Weights of a small transformer language model.
Architecture: RMSNorm before each block, learned positions.
Each number is 128 + 24 x the weight over its row's rms, rounded and kept within 0 to 255. Layers, rows and columns count from 0. Numbers have three digits each. The size before them is the row's rms in percent of the matrix's.

# k: layer 5 attention key, 384x384, rms 0.0736, rows 125-127, columns 0-95
# q: layer 5 attention query, 384x384, rms 0.073, rows 126-127, columns 0-95
# v: layer 5 attention value, 384x384, rms 0.0735, rows 0-66, columns 0-95
# o: layer 5 attention output (transposed), 384x384, rms 0.0635, rows 0-65, columns 0-95
k125 117:152117143116165143098143119117133128096150120123139133071147147101129146118118100142153111118100129123122168141144168133122157120131141132130065126144093178128149133147106100156155152104107124157123120090129128119091134170158127159117105144124142145116111130113099127130119143183123124097
q126 101:105140158122128128107142059141134103106116158140108123123136145121080156154160198143137114119166112112147159113096119116121124146115127126118106129138126083157157127149091118146159125083149112111136136126155172147119124149108112129093115186157129126149176116097148103115140073142149151123
k126 102:149091114137161124102153129142126105146105150148134143113120080154141136133120145148140110134141145105133142134144160139143123150092118110141116069136100115084139076154144115147094136147120140075139173087159105112118134126180105114116162124178139103121134126120109077070142098132174129159
q127 117:117130111139104116143100096119141134110131145112091150118141093125121136142143144121113145128114163133123114121096103150157129125120171101115120098183119138093126138100196160092185135118140109106120140131092095152153154113115131141146110151126158154139073119136122168179130097149136143131
k127 118:132143125159140131130127087160161152108107185118092128128155166106139174148162109132131158143080144146106140153140074159131123159148074120089102103148100141155100126099138152115138126118142136114130125123108099121175118158125135127101130152147089134131104148140140132131131108157148172139
v0 095:113150141104129135157166083104079136071135156104122104131122055102132129107120131123121130153146098115072106149129132138149131129132119153114113143141069147104131105120168145134139159159141135095079152117091146145113130103126123168153112144115114134124161135118154124124141175161099147116
o0 087:163101081139131123134124104104121132136093112127139140153100166171150100108109124129152117131163124124159179155132136136111120131151136077157077124108144131146129155111125112106118094121123113133108102126140185108117094154108107130096130130130103147168117134109167139153101102135133067164
v1 102:112137088138161117116119124132156173100087112126114132179131116105142107116108135137126150124106136108134148090104138111083128122131127111079119104134131138097115145137103129127139095134117112155100126181115123145141131151155162101082103159141132080149149130098143145159104148140115094124
o1 096:113118149124124137098136085109142138138131114072180141129165146089116096126159140162126075131103123170075133117153103131124134109118129132149158098118104106133132122124151146120106148090100106126125125141136156131144096127159133117202147153125082106121118129085126137139160156152105163183
v2 102:116126125161135154090129116113074121103114146134121131112145115153126143107112117107102135157098099135130159073108142124093102154128074109118097145176111128113152127098126127098142142095151086108102124101137175101102135134105127129185134117130108094098151085144114125097126128100138149167
o2 096:157123107103115183104130083118169107109146095133142152126168154128076118118130152188128098132107138161114121119142114157178149087165135095157100110146139166101132137129132141128140102151156124074144128149132112104145075116142116129117112138126125135119150132131125130124109112111129135187
v3 107:131136131152103127105118106181172143153082180122121145084135165120146113127117160095127101133108152132115136097103150125116128139107133139125129121179153104110113156139112132139132099134159143108137116143138105132129080150089120145133144122189165104149142081139147198166152128134111133132
o3 097:104125127062140143159115096110105151116120147123110156152137100113118134110107160104120158132106149098166120156190103102193102112147132129139072123107124186164133138162135133106132125136107129148123152132150137120149129132181168144125097110097121126131116181171112124128123149131143114092
v4 097:116122156124138155113075096114120121091100160130113095105096116125127139121127133094106158157153100100135143109115160158101147107158125107126118150117114080131102152110076148083121169185126162145120107160110158084127111146161116130151127130064153092125134119117123144120136159167146112133
o4 091:134119127110102118123172147127096079155105111177164143117117092126116143143136152140113133083163160139147154134166113138120149116147100159097116085135162133078113139119097177154181145193156133109099159144119100162155096097052106143144101116123157113094132105104077078165130113088173147104
v5 099:106111134134117155167139122093106123158125105147114131115117074143097162172119101152137134100121151133131159091071131182133127124174149133131081126164129114148130136062138154080070143092150100100085123089160138127127130116124128123092134151142126139088135144098107158136143150153134107112
o5 095:136137106115106116100100125142106133121128159111157131132147160088126144145141139144100106137167146113157130135080133104098107130166090152120146178139147107138136156138133138120142128158121120122138170138097132112167164121123197104137151111145132120098175139164138164173115113167128191166
v6 097:111136170140133127115082155140101117108127108131138141118140082125131136114160131176122139115128146108145136112110130176124147166130077129078161105146126148148136137085095162156097082142125099139147119177066129134126127133119111129145125165146180146128104135139085148153147110100120125107
o6 091:149119135140108166136167122137129150101134121111146188177088153089105087130120164114122154120152118107112135139128105123078104118144135141121121142117129108111111114108106084125187124113116153129128142126150140136121132127107129153084142135105165147136102126146092101104100080145099083174
v7 105:124089095168118122121128137140086102154118163105103118123095094144142164101117141141126149125140110120136117087127157168149107114143136103141151134092136123136093125135168135147146126111113121126141108124114125084107087106071087155135132126124146116130114122133118129166146143140137170118
o7 096:122129158133121134140123095138123106157117151196132123118123131139177131145127097101109159141151127146141152150088118050142128120127090128139141132129123140126134120162135149156122078164151157106123125169131120141104136104137170113114134139105106126098127134126098113101146136114122144089
v8 098:117187124164167115145161147108124130073118145108125171112126143075074074147121139111144127142083139143154127103129167113166143060128153107167149140120140131118107129148123179087100112174123120115147133115118105147109138154090121088129090161139107118175093108111106085137090124178119128154
o8 089:139128122130121146132145055150137109176123088100150123090150130132098130124135108147141127142148158103166127151136132122092141171147134129130187136121153140175120106152112127121109154129138134143157139104094115107116098150140107129139119166135150105140122118120103166141109154095183153120
v9 104:116133144146116151123130107111108142130143115102146160125118098144173139159120139128115149116099136133113161126133140104105124180103126107145134154127122067173125071119113117112133139184039138123138131130150129140138117109144133157122157101145124128076138129141110152151113138133125159147
o9 098:086105128163127126100129144062122133153141136140148129136124116132133142112149128085168107134131112127133156143118163146102150104150097162116086128198081141136063177141144123137097138108121165125157181136082116145108159135111149134144124146113107112139154133134151123122131162155169110138
v10 091:167139150133137160159110115082128088122085134161105152100130146143105111101139146180103115143089124078121118143137120110131114092163090133153122115104127094109111065120149126093108142148075131124105143137123099169157110116141149139121117096170138128139087118125133104115112152125115128160
o10 089:069163106130126151137147130092149133143125090131144125093139146084113084136098132119115183104092104128122113144128127119124157106113138154140142105123132088152118155124140106152181121141142133121143099145105122111122130113136118129133158161123086120142150128153093151124122160080149128126
v11 102:129138154071145113110136162078142128110093132111118119145145140125137126144170138158148168135139118135139132139147161141082130107110158086094165168168130113134146116072166080109170145119087113132105156128119099128150138115146099158111169122116116146113109129152150127157128150130106141165
o11 093:130165150089130148131152154158083138149148101168114152121120134127120145146123124153070101164192123154104149106091129113139136086135137171137125156143142134108109133138112161157117127112124116130105134099098131109156106149114117107138163146139093118158140111141164105110123120103138099138
v12 101:129116124152146113160108103129142121118123118121153164104127110147112116167134186162077136132152154117138127125170101141116047126162135136129132136134085090111154167121150128128165129127122149085172110109164112143143159149135137109129141135126124116133102117116124132102093103135123096160
o12 095:120122106118108126098114136129101129118140138135114119151149157117128095119127150132141141128136145101151131066134163135110140145111095135137095128148119100145128108128098075156115111095133098165110197120163104127118134153158133107145121141139101089125133145096166088175133178104107148105
v13 103:129149169117135141155088131129123086157130162163110127121128135147124134147068108123138126109159102154096134164155118144141157149149143132127103075089051173093087116138138133106142119083134129121111168138144190168146139125114100126119128125161159119127135115130087170119117147123097142107
o13 096:122135076157165123123170176121167144127145164147141163083111116136117091116150133129122134105130145118116116143104106151121140089114143130119118088114143148145136135084105102120158152126148135121125069143109167135107103094167130144144122134147128140145118110109145118156173134163161116123
v14 100:136146144123140157127103118128186104067073094141162062147127121131157122147101142181153147134129136116093118124139124140128137128149123104122108144156134111144111143128116108095129130133146132089110127128109124134172109109142117145147111117112086132131088088107143168151128150102130148150
o14 095:141141090115134088152099159081093133163152088157112121133114083103111184131148139144060113098123093106101138133107096141139117129111138123127158138081100101113131104149103179107129117116102153156082093154171147118099119121113158123136135146130108120117141154094117159117132141140120064110
v15 101:124147172132084120115162147113129149057135129107165158131116117124104131098125147162155129136132111137139141149108107143085135173125133093166081132135141110090155120117119073152155133090133121147102123127116112119116128136121124123126125078117117122129132095140131115157144120095149149145
o15 095:153137166147117172142138138143130124148111129168090124145124155138113144133113115114129129132111096143102139127095139133093171142113133141135123111098153104106085119128179110150142103131112171100143110124150135175170127139124173144155131097180159050109130150121167133105118104127157083161
v16 101:124119149119150111102132100096151133187138100112111136139131067153121148157100152167164131140069127099155159139139140118085137163135127123122158130120119100113150136101156101156128097091107134115078107132091104130129149112105139121145118143088109144137112143119112147141114112165139108140
o16 092:119137136153102147138156130108121109151141162159160130134107155159175101160103101118106148116153147176136161093102126141174139114119116123108126150141132151128114128149131085103103106181138131157109135124180122147149125112078077128140166111094059169153121173134134113125149129105149129137
v17 105:075140141163146140088122143170118103089154118110096116130138131124136109117149120126176212163103123097064110138131101138095103152129087149152119119131084079122137157153147092133097095126141143118137110110175150139130151070117113161122109126132140137152125108115092152087171139104123133156
o17 099:101138132118118116122121106116100103110101058138128125115131130122094117121110141130158102143178103162119118153103110151178130121123116109151123123119093176116131159142116132165139107133107110121159114115188088164128158142120103145150163120149136181083111124137155101146125131126154119116
v18 101:091088149110124114153088169133179146115118179117159159099125113125108078109123092104110153110139147117131104100116141133116154089165156123147137123119114143146136123117128131126135138141101127149152145103077158112173103119126159158106142166158157139129143121124111118173132111119109134116
o18 099:151134071118180166116141139097090123145150098135126099099107155119126135127130116094132141114109087165106125160102171109126112164126108127124113124091161116110118136114124161112082154136130177135135155097089109145091141144142107135146134120131142122160083155129143123138144141168137104123
v19 103:128109142160148138116096132133113125101124176142094162178139144113100119101135138158100127124123051151129119124137167138084137165178126132141101097098133168104111138113140143161132126118149148133136141115101109101076115151174105125152129142149088123104131118124148161137129096141184204120
o19 098:151109134131133105152123108151145130122131127136129130144099133158098119136149186095135140158122136101118179155104175163147107146086109146100141127138149071118122150114135109120097080130152169066097146116144084120150121116116171157127113143122162157124105152083140133102150150130101055156
v20 101:128166110091152141094160165121077107099134053102154133114114096126159141128115113174137140085119140153130131143126113124147158139125147103106136107145117106103131148156160173125174125105111099127103111145142115149134138142121122137152146109110120109110120141128116125122106113102189166158
o20 095:092135125150143171125092105114165156105109148184183129148123105154127150086155111079062121150115094114131130150103135122099152121142114074108136129120156079123108144144107153174109102094134113129122126104131142108101111164109131153110156108109133127104117121131098176139124104126133112143
v21 094:138127119090145122116128161169135118163095134138154126122153124095139095136180098134134142092128102066099132110149146109155160107142114149180137071139128099150083128164096127113089179101125141150108187170109149144168144177094161145114152146105083126129101104149123136100113160148085091137
o21 089:131051140129140132169131162070100166138178158125115102124177082111148166160119150162107095176110140128165164130154128129193149131091147153139114114106157114139141105118129148137160119132094109125143094131167071163138104133111118146114158101133165109141155097099148159154119126120140164087
v22 096:122147131144099100113114107112129100107121144152153131117127118132145175104121119117101133140150169099164108103131113160155104109116162152108126107131096140128133145119135127193093150136129109148113125074103123083157132117145088159123112093147149116123151122130109121065119116084129123092
o22 093:139124113127111140139121107147150168139131157133070091086114137170143134114152124152120116117121100144141156168143148130115106076134103165150181175131099133112131173149146069145117118143133155140175103124156117151160139145162087162118138097142148158090190093130098126126165130110144159137
v23 103:134158147142145123152164132149148112096139125120120153147161157139142158135109133131113141149123121089181159134078107146126118134157139165160153133112126148125118119113169133102131109146136097129145124111141097094104154155114153137129113168091088096125146159095140134169115172140131162153
o23 094:128174175112107132125137139129173131127111088142119123140127105123138139103143128136139138121164129124143122140078154128149114160160155139108149112102175124148160141098072106102121126144173146133122185110154150134123124129118147154134145138151061111147133103117067143099129125131140138114
v24 100:128163117137159152133132110119131119143103102124116111129160104141102185129094099072145158127173152142099156147158159104136115086102132148117098121125112164135125122125146095114121139050116184130159116140085176144122116139129144124135140138126181167166139137101128143156095138151132092129
o24 092:151096127157111098086093149145144153115140142091180118138125154138118098122119151117118103119154129132133122097163116149146126106122109136141138150082146149101117107135140167155162155146121098145140108182145132153160119130160105132119163176111113129088109145100148121126138153149105116120
v25 095:142089102140114142136146133183110137083160123114166110118131135159132118104115103113108118095110117133133097095125142109124156133084120159129126123123159085137126132098158098120135132148078121134126157099146139142134147135112133144126149162171118163142172128170103141089136116137116177174
o25 093:128136140135120096118160147118116132140136123131085121133175127164136127093161128098138117198177127111152128160155101119130124159148159184123138132135093122126160135108109161177136117140160131138136165169174162116127110120144130136116100140115110150131090106085123116131127146115124151131
v26 104:154135147118110117118126138147133131130090121133121132177137151148135119092090096115142201161123108102121097109143110153164135116114131152125115131094090130112147110110130187116144154109134164114136112158132174142123128141143142156148118136118133134164169144072111112164120088156149129121
o26 094:128109138151096089111113131110080165182110118123156124119119138105152088157094130154076111122113064115106111114103136103152136110126130164144128088082119133116125096152170146108148129105153098152122144130118123133173130149146122115127192097135126072149101125151116115137179134145159127170
v27 105:173131128140161168096136125128140095099128119101095123100131142154122104142165092219176168110182125165116127126114107169109152167105151095121161131098113156125114128130158116094141131136117166136114117116106168143135144086107147133116119172065123143165158151110153109132114099136140146161
o27 096:138153110129080154114120192138102140170097089148134131126147142160119072136145123125125123079116113077125142138117175108173128100128152105135119108121153165126101115107096115162136164131135121104131117105129125113126103136124107127127141116104106138087098122135143152105183129138130120128
v28 099:058185135085084133191130158117145150143144094128113119150140169137147117138102107159115148123120099154090189143125120137137157100147129126106098130116137136085110115091121113152128132150141111102181142130095145139144154134170131135119146125105168102158088162098093133117155124128131117124
o28 093:138096149162150127134102093159145107150106155132159149129137112134055153130142140157162168123100116122145153109100109129117104123098164156172102142108183106114142106149138141090132109145113136127107120127130144149154121114132104105134178108144096110139132091114120141134097086113174177130
v29 094:123139134117165131095152113119115129135126165141155108153117127123103139114146112113136101113134107121089110146129106106139141118102110147173147083101125148116112132151119144166087095125099104123115131120170140117170144116107128115182166129069153105142106108127148162115069158118120121144
o29 087:102112176104155090108098133130108111140144123151080158144148086157109122130117148173120130192111125150151117122136142151129109154140211112090170173140159185107123103129160127118129118140114111158114143137146168156128115154119133087112116176169161099126135120113178120096130122115134152119
v30 091:103157114145124101169111093121139131174119155122085131132148099145145108154117143117128096105146106159151143113159124131120116147137143094087122098115122143099152107134147140194085127134111175101098137131140094118107105094127126112128148120127083163125162110112137134123145135172104087093
o30 088:164163139129098124092135172122133124134149123110138158131110129118113116134143118170147104166077124129130112132115134121136132120131142108154150124079088132189100138168184115115125106135140120121144148151126109100151145118162142129086116073091154143135183159136092136171104130123166118157
v31 096:194124173091130147109152135088138096122097117106115165110081123131119137168167121136119126110118119110136121124113098138093114125136168105145132158151130165154136134135128148113160133100112148152161121117090094120096098139125140121099118171131144094113095109110146140156085085087129142157
o31 092:156126124113167130168101116097142130154139107127096126146132158129100128108078081115158127159150181169130097159116159085078114096166132098145107117115139084117092105121124128170077113087141100092110140150149130138085129121084144136181148114111107128093133116151100130141163142107140107188
v32 101:151162169151134137193112137085135098119172133118162128195129127121153111139093114110098135122115139129141093119128145105119139096162109142164106116130102182154144153124154115131149087158104097117124131116084104118129151138144150143128140109126136118108132119137161110109150151097128158126
o32 092:192160143124115120082155107126154135145072150129098141137083105141105106122145135105122124162149065150145141180155112163108129129103169146142159149137150093095136137099134112104131148125161116151136149116115120095144130131083120172124115160141101144143139136136151122146162164147126097103
v33 098:125128125124075113128109111114125120133097103158115128129086129123125149131157125112135138131163136104108175115152089152166084151129114106114141135160130097121154115144141102139140161113149149139117097127115158142113087134109108120106127123063161140158131119116132106116121149163136101107
o33 095:141149120101161105138130144162086137093182139140160175131139121143191149165151139152136128114130151129153119100166131106102176123121136125172134129132109134120061139153150096108099078159111151163121090145108121135117110156165122107141106124120091117119100109126139118107126073093140142157
v34 102:103143124086103168154170144085136096092142139146126181146146157109142136155136142161117113129140162103098121166156131149146141082155100152077112149115135126123124155110159128114135125127165109102130126116140172146174119118133122122128114086114104111132159156142143150136128109108109114119
o34 096:150100099118145120127119082153149133125138112086151093131134134126090110167133159106137148122150144107148141141098153112132141134143143138126107116120132136114149099153105146128145115119161116134064143125139122117119142148126110134113174101115115161118094107157150141120124160112102127155
v35 097:093111124135122146170112145145107141160171094128084126190119141155128130076124133186106132141093130125152116097140146136117121157140156087118105109119106081098142145150128094102121083137112114120113137106148140113100119091120109157122085114118141169081151140090117145102103145144206113129
o35 095:107119128146158165124130086128189148136125119180165156151119149135161125149104161092174114139130102135155159117121142124100136156130144135162153099125144166098113164077124171107139129132121127149163123155122110139124125144127127133115164129157117146162141090120165141142129105125106113050
v36 102:118145119123123152195105123113113182126103143100133117139120113129155122144152148132126143140149133115144102115081103139107115119123155136147111140105076111119138153140120134162128117138095180099145103162114110142134153132164169141097092146158095147156099122134135101108173145120144121138
o36 093:130130150080120153080118149190120111133153143162133138202102134143134152114109129095137137112089157104146132110146116133089141172127099138098087102150129120132150124123133090105118136172128117145101115122123125124126131146107117147116100097143156075128162098142106108106155118161135167140
v37 105:147142134107139103097102175148132129119143136163122121135134144125136154099153141132134090182105148117155160112140110175135122113074105161198151116069107103146080130163120097113126136155083141131163125102165091121170159117122126169116165100146127116113166137105119110147143144144132143103
o37 097:094092175153161165097178120150166111110138100145093115146140107141166122134134133130098120117143137155124131128132135156108118120110108109103096080114143111136117153101142130111167156141145166126148061211140153159121128153116109125092099106133119131145123107159144148122130115088058142155
v38 104:178107129132099181123107120121150128111112138126160148119163127138134146174134106120116113150128128095115141110112132124125125155142160098150149075133147148120147117137118110152132089156110127154108153062120115115101163137137087127146105128125153149131164173141101124132144113106127107192
o38 097:094119127147137092113120127165132111174158133116129135115127122153107116132147116120100128136095147143081097174143143123126095090132108174158080147123106122139119163106139103104116112112129145098154130177161131153127115123094106113131099117148118072127163119176202117126093127119123126107
v39 099:125134112129144145124151120156149156121150112118115117112087109175117146111166141128137099108142160111112156178112147140143122123131158118148115112122098135082186188132107107126148145115099147129133147112159174113157152164108134153112190113139145094107146109126109085144144123112106138130
o39 092:096150120121131134099135145077129130149113132152096158143128168125093095155108132140166142164126139125189108094162042185107143151123095119089166111086182126137141115075109134087131102129164126113087146121093133094139135140150145141162079172086125110135089094138124128096083089104124161119
v40 094:106112144114141118131148098109106099093163132116129125059132169162129153175128107148141106128120114126126112097167099131179114164139167086123145088113108163144149139134132154105108141110096136148127133083166106161095145175118123143125160117146129134147161111183148085141137112103115152165
o40 091:138098101126137147115083168161144147149160135127094169146138117117158117095152167142130135117120156129132128134124139136099139115105137159158090174112144106085065154120078089132144144131163135107149111110147122122125131167141153141128105123130144107128107114143077101126171162096131135123
v41 100:100139177162132150139116125111075109146107129124123151096117138108104135147127169127152130143065158096092118170098099130151100169139111116152160096135092117101142157142082102119186085148187117129133174128168108115102136140098117067154150120166090146150104095138087096108145130139165102097
o41 090:121145065151174119125131100129111093143121108116140148168146130078144109131112064149111111117140187150174123127112127121086105139116131149136138156120118129140090112086069077136140138129137126142124122123182129136140075146084121075142136112103134128147197150131156133130100117107130080136
v42 103:107162161150127111140147116123126120145145126165125150116132115149125145113103107111124143163122183164133171123134166155140117176100108153160100136135133135112140103132150195155133129122136086077120139114132139133122153117108111166093116104143118105168126105114123105132144144122126130168
o42 092:104144124085105124097096120096103120142123146134116156109151140146113116143142116143127107146107107141155154151090139171117119110115156117114144130151145116135133152118126137147131125108130159165160096133060123142143112134110138125083170125107086144104156136160136123128131141195129126123
v43 105:139158144108163176088134136138099102102185159115156100141126114098113116117139132133139131162114137154131137125131182144162142108138142125132099097129116160109106158119095137114137132055127126131112101118162088097136137113088111159107150095114150116147156158179158092108131137109108135135
o43 095:133111122143125143148103125093143171164115117073087138116147158138143141141103128129121127111145133105103105106124060111140164128055107073065133136127167157143118152171157123141134120106190174117114119125142103110123109136122130130107128118162126161126109127090114173136149135139118144131
v44 105:129152122152099133120104138116125148118138095119152142152142135120125085115070186094110127123124143129150144127134115135125153151175157127146116197144119120121132122147076184149126125134154115118154169142118124140122094120144103110108128131144117089107146136133100123102134107153159124097
o44 098:132151119131123096128119124116144141152151151139141136122123179146142142117076115121090098072131141118144167143153172113101078131129135119091154160107158141148107148114168167118131150177057125189138094113095128097120129144103128155140124128161111074156064124085102091128129152119156117123
v45 095:082083122130110130125108130100133113097139163115094159113136084079126130154145158159142111135139094149105088111142114127119132092094087105135112120107106119154130124122125131129166113106118133145104155120141101128123144110142144134155117139128137104155134119112151127165122105158092099143
o45 092:112110121122134138150170111113132097124117132140115144154117154078139136159100135145112110147159118125160127121107122113142102125122120142108141104125117155169131135136118195098128151099147153104158164145094116162138162144087121098047173126093139104150140093161150108127122140109157171130
v46 103:087126122126075116100102130134112117116123105130134092090111146096146152101152115118117097138156120114150133149149101103107129102124082112130090136092122127144110070136141140145106081107091107135120146119095178122113124143123150128125104159143146128137135133157144120153102149165084111096
o46 095:183122081156139132139129105129184141158125180101118158107164102076133140139082153141096131134056169139078113126167140082141129117115135133134140142164100140125123116114086159125114140136101148136197117151128132152153127165168115120149177171150144115104110127109139130105122111123076125133
v47 101:133140154112077182107146143137148159096105138107164119145132163171101108116126138167178119101125172106130132139148126140184131172116094106132142159145139105153121119137156132141116138160139125142105096122165120117115133155127094132147119144164151138169108124135148121142130155099177125134
o47 091:128136107143164132100135111150101126136086151145103137114072136145105145131165101085166106157178155145097138108123106118113099176085068123129131123144145140120145092156135134119137134117108147129135141130119147105121135082137145117158104092110118101083084097159113148086136118138066149110
v48 098:165123133067132128120113158115131142128130129134158111169119103115186090160140102125082096136125098137122141146133160094123150164162101128098119135114130168111158109075131150171145102127142122177119139137150078130134145164139102150120128124097138129124144106152136162104144079109120147131
o48 090:087153138128154166108163122145165138117110141123113113119196156114152156133109124156145155103143139149121102156099137118155099139177127094109080109141151127131133155144135120156107131070136139096140104092126107130125137127099132195123138163167140140147111141070138053105136165117121110118
v49 104:133107169152125137111169144148121139055116125121112145164140129150138165079132142139127131115144097108122111139141169105146125101121150116146106146115120114137122159129108104143167137139167149079096144130133116144144171088102143134144100132104131160152091113123132118156136123148130150143
o49 096:123102110135144113121114087131114128131129126149088158157149167094145155145132156122153158118100092107144190090153092159149102125136146183097161085094106107129148125119121130106128134144139170142140130140129155164114099145093145099125151138129104137135114120136130137122108135086148093134
v50 104:128149146087174172118142163105117079117099141103138143130140176145142094138172069138103116133136148159155065123111136158163107078154124123128134107107097122156117098119162085131137110151123135138124134139138130112135124166110143188096159150104091145124150125157115095092136105180092131117
o50 094:099105163121133148134173156172146149184095121156123132134146137143106147095134103123110132128162117138131158101089116146079138142169138162126140147112142117145177121133129141117146159088150110152118109116121095127188166138105121165100166151150115134132116120127127120160090158133164131125
v51 104:138128125118157138076181130113165137136128141114116158119145176090089197116118114142096100165135103123109128131134123124111142141136137107136158134134141144120062149169156124095141126123107135141110159155139099132129146111118112088154134164122141125075132126155132117104116124116094123122
o51 099:115132114146145140113146119132135139128141137154102121129131123137144127125187088114127087131159129131165111113107123105110131081097167136112135139128141079136127106131110114136102136141166115140178145165114166195152104123168118130139138137115151160114164098119088156164145127154146102095
v52 094:120087128149084138156093169132066119111138134087122137129141106172159124127135120087149142159143167101136096118106105145112163168108113119111145142171128139162131154189068139110160147119149182133148140112156145130090099128158127129121139142175127126176163151114115143134107124165193091122
o52 089:129144100093128122115136151133108103136129138118140102155111114099145111113138132152158174126125143114152140179175136082142135099137096112114117103102122160124072120083139147177136132142120152138126151109138110093148141153114148144090115144150111061163133099111127106115144123087060106144
v53 097:139122113131103155132086167146134157082127152119129088144117148097152108083094127149155130125107133126144140156109148154101110138184153159092115113148123098120103143149174121131153102129145119091138140076143090138127104195124141120159115103135141151126137158121098134081160105126135167123
o53 090:157123155145154190111141112149136175130181115132127135085102119138128107084131143081115154106121134136186103155060119143159149136141138116146157121104105118108145156089119132103133122150127152110125161119142117097126145143124162163152166093157075129114140117138097133116098164124154090116
v54 101:120170120098130151102100120098102124222159095146148131115128106107165137089110153093114130160150111134109119168174092142217150153138121136114144114152130085136106113151151144148113122130118119097155142122147102114096111135145131133105133110128151135103157099113139128126145122119100099124
o54 095:157129135145136091153147153124142101114130150122125112133128129178159129104072117122090119100104142173179171114101091115105122090087105119117150140115076143133127125084128113117112125145160111116123120154130098122120126169141104140077149132139096107125125180132127100141141107113169144110
v55 103:123119166126139111176125145132103145124078153175118160171160111123100091156140138127156181108138119121110126147145128146141123112161109124128129084103087120124089145102094141133135151110154106127146100138126104149146155140132119084142164126070152095133111129149102116146060146123081142112
o55 098:134124140132095134088091105070127123127135147112145067177110129073131153146143135100116116153169142129118153122087107107146166146131134100093124159139145104177140144156106162142105168127119115128134118090131142101160080104121134131134115159130126056138153104109136099071171108190160118144
v56 106:101058135164135175117115126138144079147106125120097101104094055099125165122133131104098146133126112079153145134094139117096140085182151133146091104161172113128100146103108132151198112099168192098137083121118113082129129097135116099146131128115102098105138130113149136137137149131121135126
o56 094:139112122123130075120102105115134132067119124167122127135122162131149112141147067114137161168094106125117127137131104169132133123089107153112109131104138158090108153165112152079116133173123127139109164145106124103133070144097171133127148100162129158159116143125159088114132160140140092149
v57 095:187117088125120140102127154106134126126099151138121126120095068117114098098116129126095122151137132134116108156120157087113129128119134103113113123137115116104117134104087080134143128134178132127139101160137140149074127092120136134148126118139160095134157095130126139151084104126135113147
o57 091:107133176133094161127093129140119092101160116127103104131136201125134121163111095150165111134099097123125127140113100118099127142087133190140144118120126118109169103140116148201109150101166088186154157131116109124164135133096115168141110168130129134129072096080156184116147148136108144117
v58 102:107128137097090123155066121074126129107134125124148148160153155133097129112115146144081131134151135136154147124131107153105127171143086111106109157106136151132121088111094129130112154122129072143192134107156156095145091135093111168116137107103090109128165114126109144129103146091086151120
o58 093:114137119141090128145158117125102101148140155128102137141153130125124177093125126154110145130146133144137091103078145140118129102141155138098127084145148158123124092120125147123119101121105123141141148124115140149151164143164081110110150117110098129134116136131117174133112128122107125144
v59 096:108095115094169127129175156113132114181138172090135164124103106072113147142115140114143138167133086131149103118104132183105133143180114128166123158151102132152111156165129134171126131108147138080106132136093173120166136129074134161116153153105096076115113126142162088158131140137135118140
o59 090:134120159108108127155106138121091110122133082136140141135127155153126153129130091126106164149122153115162125144078154115190169088151096128144139159057117131129149108126156120121141122162132113160143121115144103115104116183130145140125131099136115104123174158107140102141112128109096140106
v60 099:156137137149153128150110140111092107149205078131154110123145162168144116147114197126124082130091121129095177086114154126138131127103128136085120128107118118118169067136094106168117138138117133089116154106135065136145075107164147140089125118159122151087121131130139118124126132106144147096
o60 092:118140103122138137138133126133116154126119161107144122114101077148132163135099089127132130140119145126113143129159130144163125128153121129134151129141166168125103177090175145106112104095135129122131126150151115133117130131102144117088133117128144130155095146184143113144108180177060128105
v61 108:182118149105144139106125163139147077116122150083122149144090097093158120170141123146136141110148120131127118124124130127162115156102120133139166118138125130163150134122141118100129141109151143183086127089124113165164090118153092132111175141135173111159159123156150160137121152123090135130
o61 097:091138103131093049112120120147152127118091072096124145146112110124140146112154117111112142075118115093120118173090126148133128099115060083142128114117102143136077081111138158143104147137117104130169129119093124124128156061114125136122072107099140119105100134128149094126131130127162136172
v62 102:167182142115076115124143094114109135103149109132142146148142139162134105114147149145105152127082141149135130146124102141114139160143147152171167127148121097133113125081132124119124158170104083134163145129111146124116114100129129106102097124131106169126123133113127147143115127115133151149
o62 097:120123114128145149128172133131081104162129155135076145140144143131105172093095125145134130139109101097113113109175172115124152119123149138106096136112142138152165091141139111104134132133128150137109111135124157122136123151103085130129145092155149088188144138177104119127159086160125168133
v63 107:071117128114119124102151142112126149123106095144089095108149128132130096128164125110117125126121117146165139152117082122110143122169120101095141164129140083143173107130163132164159162112122142132103127163140130113138143122136138150128116096153070131119111112142105155131149140148105094117
o63 100:118142185137147151121087130152116132129168132098085113129134109150157156129122143117123140121159165145122091152097148088118111144146143154175137098149118152133133120099121136158137152099108099163091116127120118190122122108139164101118138140115146190185122143129140104090135117153134157147
v64 094:110169141141110130106142097150125094113158126107145094186107134131118123123131154141123122127103137148108140108125149122073107126121111144081114095142112163141130139086113109120160097103154112111167135176109144108142098107151132168098121090150109148176135116075146138124103163049130124135
o64 092:103128144116117171125120111108176108176131122123154188133139121132181129115175130099159098104137114135126132149154130113178158089140132131171095135106149091122150152132158155157117133087121162133131167136119105110122144117113156145121145106149101158139141104129174148119111116125116132108
v65 100:163084104124127139139096128148103112118104162125146130129130112112105151103114124137135134132123151137139126142144114101098116102146155146134131160162127150136119115149123134118104131149117145110130150118108105056143119158134132114089127149112126166101126136102104106123123151115115130114
o65 095:076151131144147125115153153139136132116112117151138126115070103123130147141160104139076139108143147090140133139136156118129117156130103148148148161128129072144133140124129132132125106131169125152156141135102093143127151144103120165179096151200185100083122153129100152134133132140110115140
v66 112:143130136136142153106094149119090107125183105129138075136135142105144106073131113147115108117104087187144132119089137121120164123140089081149145156147143139128149120146100095112106143079141193102165139127148127119131124147097171134137114138104077114126140100138104140085130149125123133122